Part of a small language model's weights: 25 layers.
Each number is 50 + 12 x the weight over its row's rms, rounded and kept within 0 to 99. Layers, rows and columns count from 0. The size before them is the row's rms in percent of the matrix's.

# layer 18 MLP up, 512x128, rms 0.129, rows 314-368, columns 64-127
096:53 66 68 59 45 61 55 61 59 56 75 60 30 57 40 34 49 42 42 43 42 52 48 50 35 61 47 59 61 51 57 55 33 61 58 52 30 53 58 46 26 63 49 48 39 37 75 50 40 37 36 40 53 48 52 35 48 42 42 36 71 52 59 52
095:74 47 63 52 55 51 54 36 49 52 63 71 56 51 71 44 52 36 41 37 38 38 40 39 65 36 41 41 52 52 40 38 32 39 49 47 65 65 22 62 45 47 39 39 51 62 68 56 40 44 54 57 53 39 51 57 54 40 63 58 64 45 51 48
099:43 47 44 49 67 56 56 27 47 66 63 60 63 43 49 62 61 45 28 56 36 56 43 57 50 28 55 53 62 25 81 71 34 51 54 48 48 58 31 29 41 35 60 69 71 41 61 50 61 47 46 45 66 77 56 31 43 53 36 48 46 27 42 52
106:57 57 68 33 57 54 58 64 70 51 54 58 43 32 46 56 46 57 45 49 42 34 71 44 32 45 71 73 51 48 37 52 34 41 42 43 48 49 60 40 36 54 49 48 34 50 62 58 32 52 30 53 51 12 59 40 32 57 66 49 48 53 28 60
102:60 52 62 31 48 53 35 75 62 20 54 75 43 54 64 50 41 70 54 43 30 37 48 51 48 38 37 50 43 47 48 57 48 62 39 70 48 74 34 51 60 58 55 55 50 69 53 70 56 32 56 38 27 35 80 51 63 58 64 55 33 37 37 62
096:52 58 54 67 46 58 53 65 50 60 71 54 59 24 31 60 62 65 28 39 37 55 46 66 55 50 44 69 49 32 36 44 32 22 50 66 59 25 53 22 38 41 56 53 46 63 45 45 52 53 33 45 60 31 52 42 48 66 68 48 57 24 38 71
096:59 32 54 26 76 54 49 56 40 41 43 50 64 39 51 46 39 41 37 72 43 45 56 52 58 52 39 61 52 57 54 58 57 61 51 59 33 47 37 61 58 58 45 59 54 48 44 53 40 43 69 52 42 52 61 35 53 46 50 69 57 37 54 50
101:53 53 32 30 47 45 46 70 55 41 36 56 45 55 39 80 50 49 61 29 45 54 45 42 54 38 71 51 49 51 46 60 35 28 63 49 22 61 42 61 46 54 33 33 36 67 63 46 36 57 55 66 44 65 54 36 50 50 32 55 76 41 48 44
102:69 52 34 57 30 53 60 47 65 57 51 36 62 38 53 54 51 45 57 67 43 35 57 54 56 35 58 74 36 49 48 44 33 40 48 44 23 50 44 47 32 39 41 39 58 84 67 54 25 32 33 66 28 36 56 60 35 47 57 59 60 23 48 51
101:84 41 49 57 59 50 65 60 62 42 63 39 60 52 46 46 38 47 49 63 50 63 70 57 09 40 65 66 55 55 49 53 56 51 56 28 24 50 34 61 50 60 28 65 61 51 49 58 30 38 35 56 48 50 46 42 32 30 62 52 44 38 40 57
116:46 45 37 31 62 55 44 63 58 64 55 58 49 45 36 62 43 42 37 50 70 81 56 52 47 42 61 57 44 44 54 68 58 42 56 53 55 38 57 54 58 47 43 71 43 53 43 35 42 50 44 58 64 32 51 44 19 61 56 31 58 50 25 51
104:62 36 43 68 48 56 63 52 35 61 34 64 43 35 49 54 44 37 45 69 51 30 54 45 55 58 32 63 42 50 78 51 21 58 51 74 61 44 62 45 68 42 41 28 66 54 52 45 48 44 41 51 45 52 62 55 47 45 76 46 41 44 52 69
100:46 36 19 46 45 47 49 54 40 58 58 69 40 41 51 39 39 53 41 54 90 64 49 50 63 55 63 52 58 46 49 68 47 57 47 54 58 42 66 58 44 42 36 50 58 56 55 29 37 32 36 44 72 38 50 39 40 54 74 55 61 44 68 44
103:48 40 62 26 56 60 21 39 51 40 45 76 55 27 58 54 51 58 53 33 38 78 56 46 55 59 59 35 43 49 52 45 58 43 48 46 48 76 34 46 39 52 61 65 63 58 68 55 47 49 55 27 53 49 76 48 61 62 27 59 66 57 38 28
095:49 40 68 62 38 38 43 46 40 38 39 58 52 51 72 36 44 45 54 52 62 50 57 49 47 60 66 54 59 46 66 70 55 33 56 77 34 54 55 54 42 53 60 30 49 67 57 30 22 64 56 56 23 52 44 13 44 57 28 71 39 32 32 47
102:42 47 67 10 39 58 43 28 57 40 52 66 59 50 52 67 38 30 51 55 59 55 53 42 41 28 57 56 35 50 62 43 41 43 45 61 45 37 42 47 49 72 49 49 49 40 69 39 51 64 36 44 22 28 47 42 51 52 54 63 30 44 39 35
097:42 60 41 55 50 52 52 49 54 40 71 76 58 35 84 38 35 55 51 51 57 44 71 62 40 31 68 27 65 48 49 60 49 27 52 61 52 68 40 48 42 52 60 41 59 48 60 24 58 47 36 63 43 63 43 30 54 63 29 40 56 73 29 68
108:48 19 48 55 31 39 51 51 41 65 50 63 32 43 37 64 52 46 62 54 44 41 56 48 50 29 54 55 47 59 51 39 61 34 78 56 47 34 63 55 28 47 44 69 45 73 71 30 32 50 41 38 51 49 48 51 27 44 57 63 54 54 49 60
104:52 33 27 44 32 37 32 40 33 46 41 72 63 41 75 44 43 55 48 46 61 28 56 52 46 54 65 34 32 52 41 55 42 38 43 49 52 47 50 53 44 54 40 60 54 59 44 30 37 59 48 37 43 43 64 52 62 60 43 60 60 69 46 53
099:43 32 55 39 31 45 55 46 65 53 79 44 59 44 47 59 30 55 50 46 68 44 73 42 41 54 47 29 44 61 51 53 26 61 57 54 43 47 59 60 42 43 65 46 37 39 53 36 37 29 45 46 56 53 47 61 48 35 41 59 54 29 53 73
100:48 54 35 41 38 43 42 43 41 35 41 45 44 61 39 62 46 60 65 37 96 56 56 78 53 45 58 42 45 61 55 62 42 41 43 57 35 63 49 62 47 52 33 35 63 42 64 53 49 49 53 30 60 58 51 28 30 62 61 61 61 50 37 56
102:60 50 35 41 48 37 48 53 38 28 24 51 45 40 53 51 57 35 40 44 74 57 56 40 45 51 37 39 55 51 40 46 41 51 67 69 54 59 67 58 32 60 60 40 69 45 55 39 45 52 26 52 47 65 59 52 53 53 53 35 48 65 14 61
098:66 53 40 52 44 49 59 33 53 41 40 43 44 52 87 63 43 43 51 69 37 41 50 39 46 32 46 46 56 62 62 47 51 42 59 47 31 52 59 48 47 54 44 41 40 57 64 55 55 53 60 36 38 71 53 48 26 60 43 61 64 37 41 46
091:48 66 29 49 41 40 61 64 52 54 43 64 54 29 58 51 44 44 27 37 55 53 56 41 48 46 24 65 55 50 41 66 64 50 74 67 67 37 42 36 52 55 56 46 59 46 56 45 36 62 39 25 37 33 37 40 31 50 36 37 51 43 46 52
097:51 47 64 45 53 47 58 56 69 73 36 68 59 51 50 66 33 25 28 52 47 69 56 27 55 56 50 66 33 70 59 48 48 23 50 54 41 29 75 40 30 33 62 50 48 57 35 41 43 54 35 40 57 61 56 44 41 67 45 59 39 45 72 61
100:56 55 48 19 42 38 42 46 54 50 42 62 57 42 44 44 74 44 53 34 85 22 59 43 54 53 68 58 56 43 58 51 50 54 50 52 35 64 66 47 45 50 57 59 54 46 65 43 52 54 52 34 51 66 61 49 52 57 59 66 51 23 17 34
111:41 43 55 46 35 56 40 39 55 32 34 56 53 36 43 61 52 55 43 54 62 69 54 23 51 27 51 51 38 53 65 27 37 36 55 52 43 55 53 42 32 42 39 50 28 50 42 50 62 41 44 41 52 44 69 60 55 60 18 52 49 45 62 67
098:75 48 28 43 30 62 64 60 68 50 57 50 65 57 60 27 62 39 31 24 61 52 70 43 52 32 46 53 25 55 36 50 48 54 63 68 45 52 41 49 40 62 46 58 35 64 59 55 42 48 33 44 43 40 50 70 38 47 55 50 38 60 37 50
095:69 34 54 68 52 56 13 35 53 39 51 49 40 27 43 63 55 44 48 48 39 52 40 44 56 58 48 30 45 49 36 66 43 53 53 66 58 27 47 42 63 56 58 46 61 56 43 51 51 26 46 43 40 49 85 64 51 48 39 33 54 36 52 41
099:52 58 61 44 49 28 43 24 63 44 64 44 62 38 49 26 52 38 46 65 72 45 51 61 54 42 79 46 44 49 56 73 22 48 34 56 50 62 44 49 56 60 60 43 72 49 65 45 36 53 45 53 61 52 46 53 59 60 60 60 47 42 50 53
101:44 49 45 52 42 54 46 62 61 50 86 45 43 33 46 32 24 68 14 33 59 53 57 39 57 41 34 69 53 49 46 74 56 46 76 33 52 42 51 41 43 78 45 52 32 34 50 57 38 63 41 72 50 64 51 36 56 51 52 60 52 40 49 67
096:42 34 51 62 71 70 45 45 68 41 45 54 53 44 59 52 55 48 62 39 68 45 30 29 60 44 41 36 40 38 56 45 48 56 58 67 34 56 47 48 37 48 26 64 43 56 71 72 25 46 26 49 44 33 73 49 47 45 43 59 45 59 53 46
103:75 46 41 31 49 49 49 43 53 50 50 57 71 44 49 63 73 60 56 59 54 68 55 55 71 45 52 51 54 41 66 60 51 66 63 45 58 57 33 21 56 38 46 56 61 55 72 27 29 42 49 39 46 48 67 19 33 50 54 23 91 50 48 27
104:49 59 78 40 72 58 63 62 45 38 68 41 40 50 47 55 61 60 25 42 47 69 62 63 43 25 41 41 51 63 52 43 37 47 52 63 51 53 50 42 58 36 51 51 48 81 42 56 32 31 43 36 44 40 50 44 46 50 47 46 75 49 50 61
101:83 13 39 64 49 65 50 35 51 50 34 58 36 33 41 27 50 27 59 58 45 49 56 58 61 45 44 69 45 42 57 44 42 58 50 73 48 39 64 40 47 42 56 52 61 55 42 34 48 39 50 33 36 20 55 62 33 55 42 41 44 65 42 65
100:43 45 41 59 47 43 40 48 50 47 42 30 58 65 48 63 33 56 28 47 45 54 45 43 30 33 50 44 75 44 56 76 27 52 55 62 41 39 53 37 47 66 59 56 74 72 46 74 39 48 42 57 76 48 50 54 16 27 41 62 54 40 56 72
100:56 35 49 45 36 58 53 60 41 33 55 57 59 51 37 39 65 54 36 54 52 73 49 40 61 55 69 31 55 47 66 46 44 44 42 37 43 68 38 54 39 60 49 59 55 36 55 29 66 43 49 32 55 31 69 22 46 57 50 61 54 49 49 48
106:69 57 36 42 64 54 36 53 49 58 74 64 43 40 51 42 68 53 48 63 51 55 47 45 27 33 38 70 42 35 54 52 30 56 64 66 48 55 50 65 37 62 33 57 65 41 60 73 56 52 23 56 48 44 52 46 46 43 38 26 22 57 45 48
109:30 55 57 41 41 37 36 37 41 48 53 78 49 37 39 57 48 38 38 49 49 60 59 44 60 37 63 40 53 53 57 38 37 43 45 39 65 58 48 53 36 42 67 66 74 61 34 35 49 53 54 51 51 51 82 51 53 53 53 54 54 34 48 38
104:52 36 44 26 66 44 34 49 50 52 21 58 54 49 57 50 48 41 56 49 68 55 56 54 55 34 43 44 46 41 32 58 49 59 45 48 41 68 37 65 42 32 38 40 43 50 70 52 32 58 52 48 56 44 58 42 48 79 46 43 33 43 60 39
097:51 47 45 52 53 67 38 55 64 33 49 43 70 62 61 46 47 60 30 48 53 55 55 54 24 47 39 43 47 08 64 72 69 36 63 42 37 68 41 58 65 53 54 63 51 55 55 44 25 75 55 49 28 48 39 31 47 49 47 52 50 41 60 62
097:55 45 28 23 53 53 47 31 54 38 47 55 50 39 80 53 35 40 49 61 50 57 58 49 46 51 44 61 32 58 59 49 66 65 65 42 42 45 51 57 41 66 35 68 49 42 58 54 52 56 44 40 35 43 58 31 55 52 28 54 58 58 51 82
098:48 65 63 56 50 62 50 47 63 34 61 72 58 50 46 56 51 49 54 49 68 72 75 67 34 35 54 48 33 38 55 40 39 46 76 52 47 39 42 40 33 45 54 41 57 54 39 42 64 39 32 57 73 45 48 62 47 58 64 39 35 48 48 72
092:49 38 34 51 61 74 42 50 37 49 39 43 40 37 49 54 37 50 59 44 51 63 70 39 54 44 40 44 57 53 53 48 46 52 54 79 23 59 46 54 51 55 56 68 64 69 70 36 47 57 56 48 48 36 43 53 45 32 53 32 68 45 64 54
106:47 43 42 64 44 47 57 49 61 55 48 40 39 40 40 49 39 56 50 44 49 47 38 53 44 30 63 58 31 43 84 55 22 43 35 58 45 50 76 32 31 45 48 51 55 52 55 74 53 49 54 26 44 43 72 41 50 70 40 49 40 42 43 51
098:58 41 24 55 60 65 41 35 57 46 70 62 64 60 41 45 50 50 51 49 51 79 59 78 52 48 38 50 32 50 72 51 59 54 59 39 58 62 52 26 60 37 49 43 54 54 65 37 28 39 55 54 35 55 56 51 54 48 48 52 52 39 62 56
097:54 31 39 53 51 43 47 67 55 52 43 64 55 38 53 48 51 72 47 66 48 70 54 51 48 53 46 62 52 60 51 49 59 42 52 48 54 55 66 56 45 43 34 36 70 29 40 65 43 57 45 47 39 53 68 22 47 38 31 33 39 41 61 67
104:56 47 50 44 47 57 61 41 36 52 48 71 52 61 45 61 73 47 40 28 38 70 60 51 22 46 63 64 62 23 55 70 34 25 39 56 57 37 61 49 43 56 51 58 56 54 32 51 42 49 41 45 59 30 49 57 30 45 45 68 48 42 48 46
093:60 36 57 57 49 53 54 65 44 78 33 66 66 42 45 53 45 49 32 50 21 46 67 33 37 70 42 48 44 60 60 53 33 32 57 67 48 48 38 41 46 54 49 33 64 41 68 51 53 45 56 64 60 61 66 40 47 62 53 61 43 18 17 62
103:68 45 36 58 68 69 52 46 57 58 81 41 60 61 53 44 58 46 51 44 40 54 78 59 35 42 31 38 21 42 51 60 31 45 63 60 37 40 58 47 60 32 37 76 71 53 45 62 48 50 43 45 31 56 50 39 39 53 50 47 65 31 56 62
102:62 41 60 67 69 74 66 48 53 46 56 53 43 48 62 66 60 76 53 54 56 54 57 43 29 39 46 57 39 50 77 50 31 50 69 47 49 76 55 45 48 45 43 57 48 56 70 57 61 50 44 41 48 50 39 36 39 44 71 67 47 59 42 59
100:63 44 52 45 53 51 57 68 46 26 41 39 50 44 58 54 45 64 50 54 35 52 47 60 23 64 59 45 43 47 40 69 58 43 54 65 36 55 25 42 49 42 49 70 45 40 61 64 44 58 55 56 76 56 47 38 46 68 41 64 40 09 52 41
101:44 48 57 57 44 43 53 58 53 46 54 56 41 37 42 54 82 52 36 47 42 35 52 47 55 47 34 50 12 34 58 46 37 38 56 47 54 59 56 39 40 35 56 78 55 53 61 33 42 51 45 53 43 63 58 45 42 59 44 26 51 49 62 40
097:35 42 65 52 57 53 14 66 43 49 74 50 34 43 57 49 40 51 62 54 47 45 40 31 50 67 66 49 43 44 48 51 50 47 47 45 51 70 58 47 49 31 57 45 47 50 69 61 30 47 22 56 55 64 71 38 55 60 54 40 48 53 33 65
100:59 43 45 39 34 36 60 37 67 32 76 50 49 29 42 23 41 61 34 54 31 45 56 54 46 64 54 58 19 68 60 28 39 53 48 39 43 68 47 45 54 71 43 66 46 68 61 45 57 40 49 30 53 40 50 27 44 51 67 57 70 49 58 48
# layer 18 MLP down (transposed), 512x128, rms 0.124, rows 314-367, columns 64-127
093:70 25 46 56 56 55 44 56 35 59 37 44 63 40 71 46 48 29 40 45 61 35 55 60 51 39 53 31 43 46 54 46 50 50 62 57 48 45 49 55 73 19 55 40 55 70 42 44 78 52 56 55 49 53 46 57 41 45 49 56 69 19 46 44
096:23 55 53 45 79 58 43 46 53 55 38 45 49 30 34 52 34 73 27 43 46 58 74 65 48 76 51 70 44 40 46 58 68 44 59 53 48 37 76 45 53 49 43 50 45 38 37 43 41 64 38 73 48 46 49 54 43 64 35 36 44 45 61 48
094:33 35 42 39 34 36 45 70 62 33 51 68 44 50 58 66 60 59 62 47 40 64 42 20 27 41 50 61 51 43 47 62 84 30 14 57 44 62 58 65 55 65 53 56 50 73 31 61 38 54 65 41 73 47 33 59 42 51 26 42 60 63 50 49
103:73 46 61 61 35 59 55 39 47 50 48 53 63 47 31 47 61 61 44 55 41 51 53 28 43 54 34 41 28 44 36 45 63 52 71 57 55 63 75 33 41 47 42 25 55 50 39 59 42 30 54 49 37 49 65 46 51 61 38 49 48 55 37 41
105:40 38 47 57 35 48 50 54 50 45 64 64 47 67 54 46 58 24 60 46 60 42 40 49 48 36 57 56 53 76 39 44 55 56 48 22 62 54 56 59 32 59 40 62 76 50 39 33 44 69 47 51 37 55 46 45 50 44 50 49 59 56 45 35
097:68 43 63 32 31 52 37 63 39 41 46 50 66 63 60 28 54 60 43 30 66 36 48 44 59 56 60 47 23 26 40 49 68 66 39 54 48 65 45 53 68 61 46 42 64 46 24 68 46 53 59 39 65 59 59 63 49 65 47 30 34 73 39 42
091:38 61 33 37 45 51 51 56 62 47 55 64 65 46 06 49 51 49 47 53 53 74 35 46 58 56 45 61 58 38 61 47 50 43 61 65 47 35 58 62 61 31 53 55 32 74 50 62 52 63 30 63 51 46 41 35 54 42 56 56 26 72 54 57
103:42 59 82 55 48 40 46 28 52 49 42 40 70 61 43 38 54 54 52 31 48 41 48 57 56 28 39 60 63 54 46 56 63 67 41 60 62 16 56 40 62 36 54 47 74 49 63 59 43 42 52 74 59 50 32 47 53 44 41 35 52 42 68 53
106:41 32 51 29 55 68 36 56 44 57 44 49 63 42 48 37 42 53 39 61 74 71 69 43 48 48 58 38 48 42 74 73 34 54 49 49 53 51 40 52 38 61 48 70 66 49 74 57 54 43 51 49 69 53 47 50 34 74 33 44 45 41 69 33
104:54 50 42 50 71 52 28 29 43 35 56 40 47 59 50 48 53 45 54 66 50 47 35 37 58 40 57 49 47 55 49 31 59 43 39 71 63 62 47 39 34 58 52 40 54 65 36 61 62 67 46 52 72 29 54 54 64 55 57 36 37 59 57 42
114:34 58 65 61 52 37 41 58 53 67 56 34 70 53 39 58 66 28 52 40 67 56 53 46 75 47 24 57 61 43 68 58 51 45 57 52 61 55 44 41 53 35 42 56 50 32 34 46 43 50 58 55 31 74 57 70 85 39 63 57 39 61 41 35
105:42 65 42 32 49 54 39 38 58 52 62 47 58 42 39 42 56 49 76 61 46 66 55 52 57 39 40 65 51 46 60 52 26 56 59 47 53 56 59 53 54 32 51 38 64 39 58 69 44 21 52 48 73 86 41 40 53 60 44 61 52 41 58 23
095:42 66 67 52 56 53 24 67 54 44 48 39 50 51 24 57 65 50 40 45 33 59 66 57 47 83 50 35 51 36 56 61 53 53 49 57 34 55 45 50 48 55 71 32 47 39 39 55 49 56 55 64 48 38 44 48 78 30 53 38 26 67 29 57
103:53 64 24 48 48 47 63 70 51 51 67 60 44 49 54 40 58 47 64 47 42 42 50 39 46 33 50 59 41 66 44 51 45 35 52 67 70 51 51 55 77 39 56 60 46 44 38 53 65 46 54 46 58 55 49 45 67 13 53 38 58 69 51 39
097:47 61 39 29 48 32 39 51 45 69 38 31 39 59 57 29 48 34 53 57 67 60 60 51 48 33 40 68 57 50 58 42 35 52 60 41 66 32 49 59 47 43 32 65 68 60 47 55 56 60 78 66 41 53 60 64 48 61 56 55 59 35 65 37
097:41 42 48 51 47 48 67 58 50 40 46 52 58 36 55 51 57 54 56 55 65 40 68 60 64 36 58 45 48 37 34 32 64 50 68 38 64 55 30 27 35 28 53 28 47 44 75 56 42 60 70 58 50 52 47 60 37 58 60 39 47 36 76 42
096:49 68 50 45 53 30 75 38 46 42 59 55 38 90 39 39 50 27 51 43 56 50 48 52 52 14 50 56 48 66 49 33 54 47 34 33 46 56 34 69 55 54 43 55 62 56 29 61 60 53 54 80 38 41 18 52 46 60 70 43 46 31 44 61
105:70 48 42 54 57 52 63 47 43 78 37 43 44 38 22 43 44 55 42 38 39 37 51 61 55 45 52 34 42 56 63 60 70 46 49 74 63 29 49 46 44 73 46 43 41 54 53 86 58 48 46 57 51 69 51 78 55 58 44 43 26 49 76 44
110:63 64 47 57 60 30 52 43 39 53 56 47 44 39 59 42 50 51 34 39 39 42 57 57 49 56 37 58 37 44 47 41 56 58 49 53 45 50 64 21 34 46 35 66 49 61 70 31 42 73 38 53 33 50 35 53 52 49 43 30 52 56 46 45
099:42 53 51 39 47 50 31 40 53 71 45 53 61 45 77 55 67 48 43 49 56 58 53 63 59 67 48 57 53 46 55 35 46 73 48 36 48 40 30 75 52 50 66 56 52 52 72 58 48 54 48 52 39 73 56 63 49 56 44 50 49 52 42 69
092:43 52 38 60 76 54 60 38 58 47 23 56 29 50 49 54 53 53 30 33 25 37 59 62 31 60 41 43 19 55 65 57 44 71 42 50 73 51 38 56 60 72 52 49 72 54 45 57 40 56 57 31 60 41 74 55 58 34 38 52 33 64 61 53
100:58 51 65 63 45 46 58 37 34 43 36 62 50 66 66 47 59 24 75 46 66 71 34 55 45 38 46 76 38 34 53 45 47 59 53 55 32 50 49 47 51 46 43 51 61 65 54 49 48 54 48 63 39 55 32 51 46 44 74 59 30 62 43 31
099:53 53 44 50 42 79 36 65 35 32 49 48 51 52 58 49 54 63 47 52 38 60 57 38 49 54 49 57 59 39 52 72 55 57 55 53 33 52 68 51 52 50 64 68 34 51 33 49 33 72 42 53 46 46 69 62 59 52 39 43 63 56 38 38
088:49 54 51 51 51 56 58 71 54 69 56 55 44 24 42 42 57 50 50 53 40 49 46 46 45 59 46 31 48 39 39 51 41 40 39 33 89 45 57 49 54 57 57 36 34 52 31 45 62 67 24 66 35 54 42 46 46 73 56 47 36 73 74 42
090:49 42 41 51 55 60 51 72 51 20 57 53 75 62 39 58 40 67 54 41 62 45 32 45 56 42 49 35 38 46 41 60 78 62 58 54 53 80 26 78 41 59 43 67 52 52 53 58 53 58 58 38 47 34 46 62 62 46 38 59 58 67 30 31
095:49 34 59 47 68 76 46 46 38 56 29 50 40 74 55 82 48 59 56 61 48 56 34 50 37 65 49 44 48 64 49 58 65 58 45 44 68 52 53 34 20 61 57 57 42 56 54 40 32 49 42 63 37 41 51 47 36 51 64 50 40 72 57 45
114:41 46 40 47 42 60 50 69 48 30 39 45 51 39 52 46 36 55 55 61 71 67 38 55 48 61 39 36 66 43 50 70 43 67 63 60 57 48 42 53 59 57 50 37 61 61 53 51 33 61 49 41 50 80 30 72 27 46 52 46 68 18 56 31
101:53 57 58 54 64 32 58 52 52 30 62 42 51 62 57 75 50 68 47 50 50 46 50 54 41 49 60 59 51 48 67 41 29 51 47 47 28 52 48 60 42 35 48 69 51 29 53 42 54 49 39 61 40 56 49 43 37 57 60 63 63 67 54 54
093:62 60 31 54 59 56 41 60 38 45 57 50 65 63 49 41 53 44 74 39 44 38 26 53 40 59 45 59 38 48 48 11 44 45 46 50 46 60 62 54 38 56 50 44 52 56 50 35 61 36 62 40 57 50 55 70 58 60 39 55 63 72 65 58
099:44 54 34 49 28 49 53 67 72 57 56 50 50 20 44 59 68 64 63 50 34 73 52 49 43 65 46 46 32 45 52 54 47 48 53 72 30 72 54 29 42 24 45 54 44 59 57 62 71 54 53 42 38 38 94 48 42 33 45 53 47 60 30 54
102:64 48 46 53 57 42 45 60 40 34 36 55 70 43 68 51 67 39 71 81 54 70 51 62 35 56 44 41 39 44 57 63 36 65 68 53 56 40 43 52 35 45 62 64 54 37 67 41 57 50 66 67 67 63 44 50 41 60 22 38 41 55 54 52
098:69 29 35 37 44 46 67 74 45 31 50 65 65 46 31 35 46 55 40 57 53 35 67 63 46 39 55 41 64 47 44 38 50 45 38 60 57 67 63 65 30 66 30 53 78 55 50 56 49 45 46 38 87 39 56 44 52 40 62 48 50 55 55 60
108:66 59 46 42 48 14 44 30 42 43 69 31 60 53 47 49 48 50 59 74 42 28 64 57 41 68 62 47 46 54 44 60 66 49 62 57 38 35 27 54 61 51 55 55 37 35 61 50 43 58 56 32 54 63 60 58 38 60 29 62 57 50 26 57
104:52 46 34 50 45 39 53 51 45 70 45 52 54 58 55 73 59 52 48 54 40 50 49 49 49 31 44 53 44 72 49 42 59 24 35 74 27 67 49 50 33 33 43 50 57 60 75 45 40 44 58 54 33 41 36 82 37 42 53 65 48 65 56 38
102:58 61 71 68 40 65 62 51 51 54 54 52 74 44 40 51 66 53 75 42 36 48 41 39 57 60 49 45 58 43 60 62 47 51 51 47 52 62 60 46 59 40 54 63 29 29 60 43 34 57 40 43 25 56 29 38 37 37 51 48 60 59 34 53
099:41 48 61 46 33 58 49 54 44 67 43 57 47 64 52 63 52 34 40 62 41 53 39 33 77 48 41 34 46 49 73 41 55 63 43 54 47 63 64 48 65 11 62 62 41 47 51 46 39 35 62 41 50 32 66 35 56 73 43 55 53 48 62 38
097:54 61 62 49 41 75 54 41 73 52 44 33 50 35 44 58 45 57 32 42 39 40 51 65 37 55 65 42 45 58 56 47 60 41 63 50 24 63 59 51 48 60 52 20 60 59 34 44 42 46 57 42 34 76 37 38 50 43 58 43 51 38 61 47
103:47 71 38 37 49 80 39 52 60 46 29 40 30 44 64 43 45 48 49 42 30 53 47 65 37 68 28 46 48 43 44 46 40 51 53 50 51 59 69 50 77 50 72 50 50 59 23 58 54 78 52 61 63 45 53 54 51 42 51 73 51 55 42 64
110:43 39 66 63 50 32 58 51 19 37 33 48 47 43 44 75 30 57 60 43 41 52 44 46 40 69 56 71 48 48 47 58 57 50 41 46 43 49 23 54 41 48 55 56 67 80 70 43 44 42 62 50 48 40 37 56 49 45 48 58 59 63 59 62
107:48 46 62 51 41 74 51 37 58 44 50 42 41 49 59 56 35 62 41 58 37 56 65 55 25 39 42 32 37 40 55 43 57 62 50 58 52 46 57 45 55 43 50 52 68 67 42 75 51 49 42 61 37 62 60 52 81 40 49 58 51 29 50 52
097:28 45 50 48 56 48 51 20 40 74 60 40 33 40 45 41 54 28 50 57 58 70 60 53 77 30 69 49 47 36 57 44 34 71 50 58 57 51 37 60 41 69 26 43 58 62 59 51 53 44 54 57 50 51 31 48 48 67 49 48 47 60 46 33
106:39 41 46 58 65 54 51 63 55 63 46 73 68 27 55 29 53 54 27 36 43 59 39 37 47 45 45 47 48 44 41 48 57 54 61 39 53 61 45 49 42 43 56 46 49 58 76 50 73 57 37 49 56 74 60 42 51 73 41 23 73 44 55 57
095:53 45 49 48 52 53 54 47 32 28 51 49 37 54 55 38 25 47 75 51 59 49 53 33 63 40 52 47 60 58 61 48 50 48 49 49 59 31 50 59 41 42 37 65 60 33 43 64 56 44 44 42 60 56 53 51 36 65 66 48 39 43 35 63
089:38 61 62 64 29 44 55 49 30 25 75 53 60 46 65 64 41 48 42 52 46 41 38 50 42 59 42 45 49 47 61 64 51 38 39 63 66 47 27 60 45 60 56 65 41 38 57 64 28 66 59 62 31 35 69 52 58 66 44 57 56 42 65 41
108:48 74 32 51 57 42 64 74 72 61 39 36 48 52 42 41 43 53 44 56 56 60 42 54 48 52 28 44 60 55 65 68 53 58 61 42 72 56 61 39 53 43 60 35 43 43 56 60 15 69 55 50 35 65 42 55 44 39 53 45 65 63 61 24
094:58 53 60 34 54 38 45 58 34 54 49 65 50 47 79 72 48 34 38 30 55 50 30 64 33 31 53 71 44 45 42 40 42 46 45 48 61 48 54 50 19 65 39 52 71 61 60 53 48 60 48 53 49 50 34 53 55 54 55 44 65 19 19 50
095:40 56 56 47 45 44 34 48 58 40 62 35 65 64 40 43 37 48 53 33 52 46 42 42 61 52 30 72 46 39 54 57 41 59 46 52 48 45 64 56 55 33 49 34 65 60 52 43 60 42 49 53 51 49 54 74 50 26 49 68 59 62 19 32
105:73 56 55 38 29 57 63 48 66 67 54 57 50 54 45 33 63 63 58 59 40 33 60 35 39 54 51 42 47 55 63 46 30 36 36 63 46 43 60 27 58 58 32 77 59 71 44 35 73 44 47 57 55 44 36 46 46 33 57 58 64 50 43 62
089:57 26 53 59 36 51 47 73 49 57 33 56 68 58 47 70 49 58 50 61 65 41 42 37 35 92 33 42 43 62 17 43 41 58 59 52 46 43 55 45 56 58 56 43 43 43 56 50 44 63 51 50 61 46 46 49 50 57 52 64 30 63 56 29
102:38 68 67 46 48 45 54 55 38 28 47 59 29 52 49 50 54 68 65 50 33 45 25 59 59 58 52 58 80 49 44 46 55 68 56 30 47 46 38 66 36 59 57 42 35 40 44 44 54 23 40 53 60 46 33 75 47 54 46 67 54 63 57 41
101:28 54 42 31 45 33 47 50 53 67 35 49 68 47 51 54 58 34 37 37 32 55 44 44 80 53 60 69 54 30 59 65 56 70 27 52 54 42 43 60 64 48 36 63 33 61 55 33 48 49 54 46 48 46 39 53 38 53 74 41 65 57 42 55
100:30 57 58 48 62 48 50 47 48 45 66 43 47 45 61 48 55 40 34 19 51 47 49 56 72 49 49 42 52 77 47 58 28 53 44 25 77 36 44 43 32 51 41 67 49 55 72 24 61 56 64 50 48 45 20 48 66 61 47 52 45 51 58 42
098:40 41 47 46 54 40 55 73 75 26 47 42 44 77 45 48 14 60 43 57 77 43 53 49 50 51 41 50 55 40 57 54 55 32 54 61 49 66 68 31 44 50 41 19 51 39 51 51 69 45 63 42 58 65 39 60 56 31 38 42 45 84 45 40
096:50 49 43 67 47 64 46 55 35 47 54 56 53 71 30 50 73 67 42 64 63 35 29 70 37 54 31 46 63 63 45 68 66 32 55 57 69 51 37 64 45 54 45 55 73 56 38 34 47 55 67 43 44 53 39 44 51 38 37 65 45 55 56 39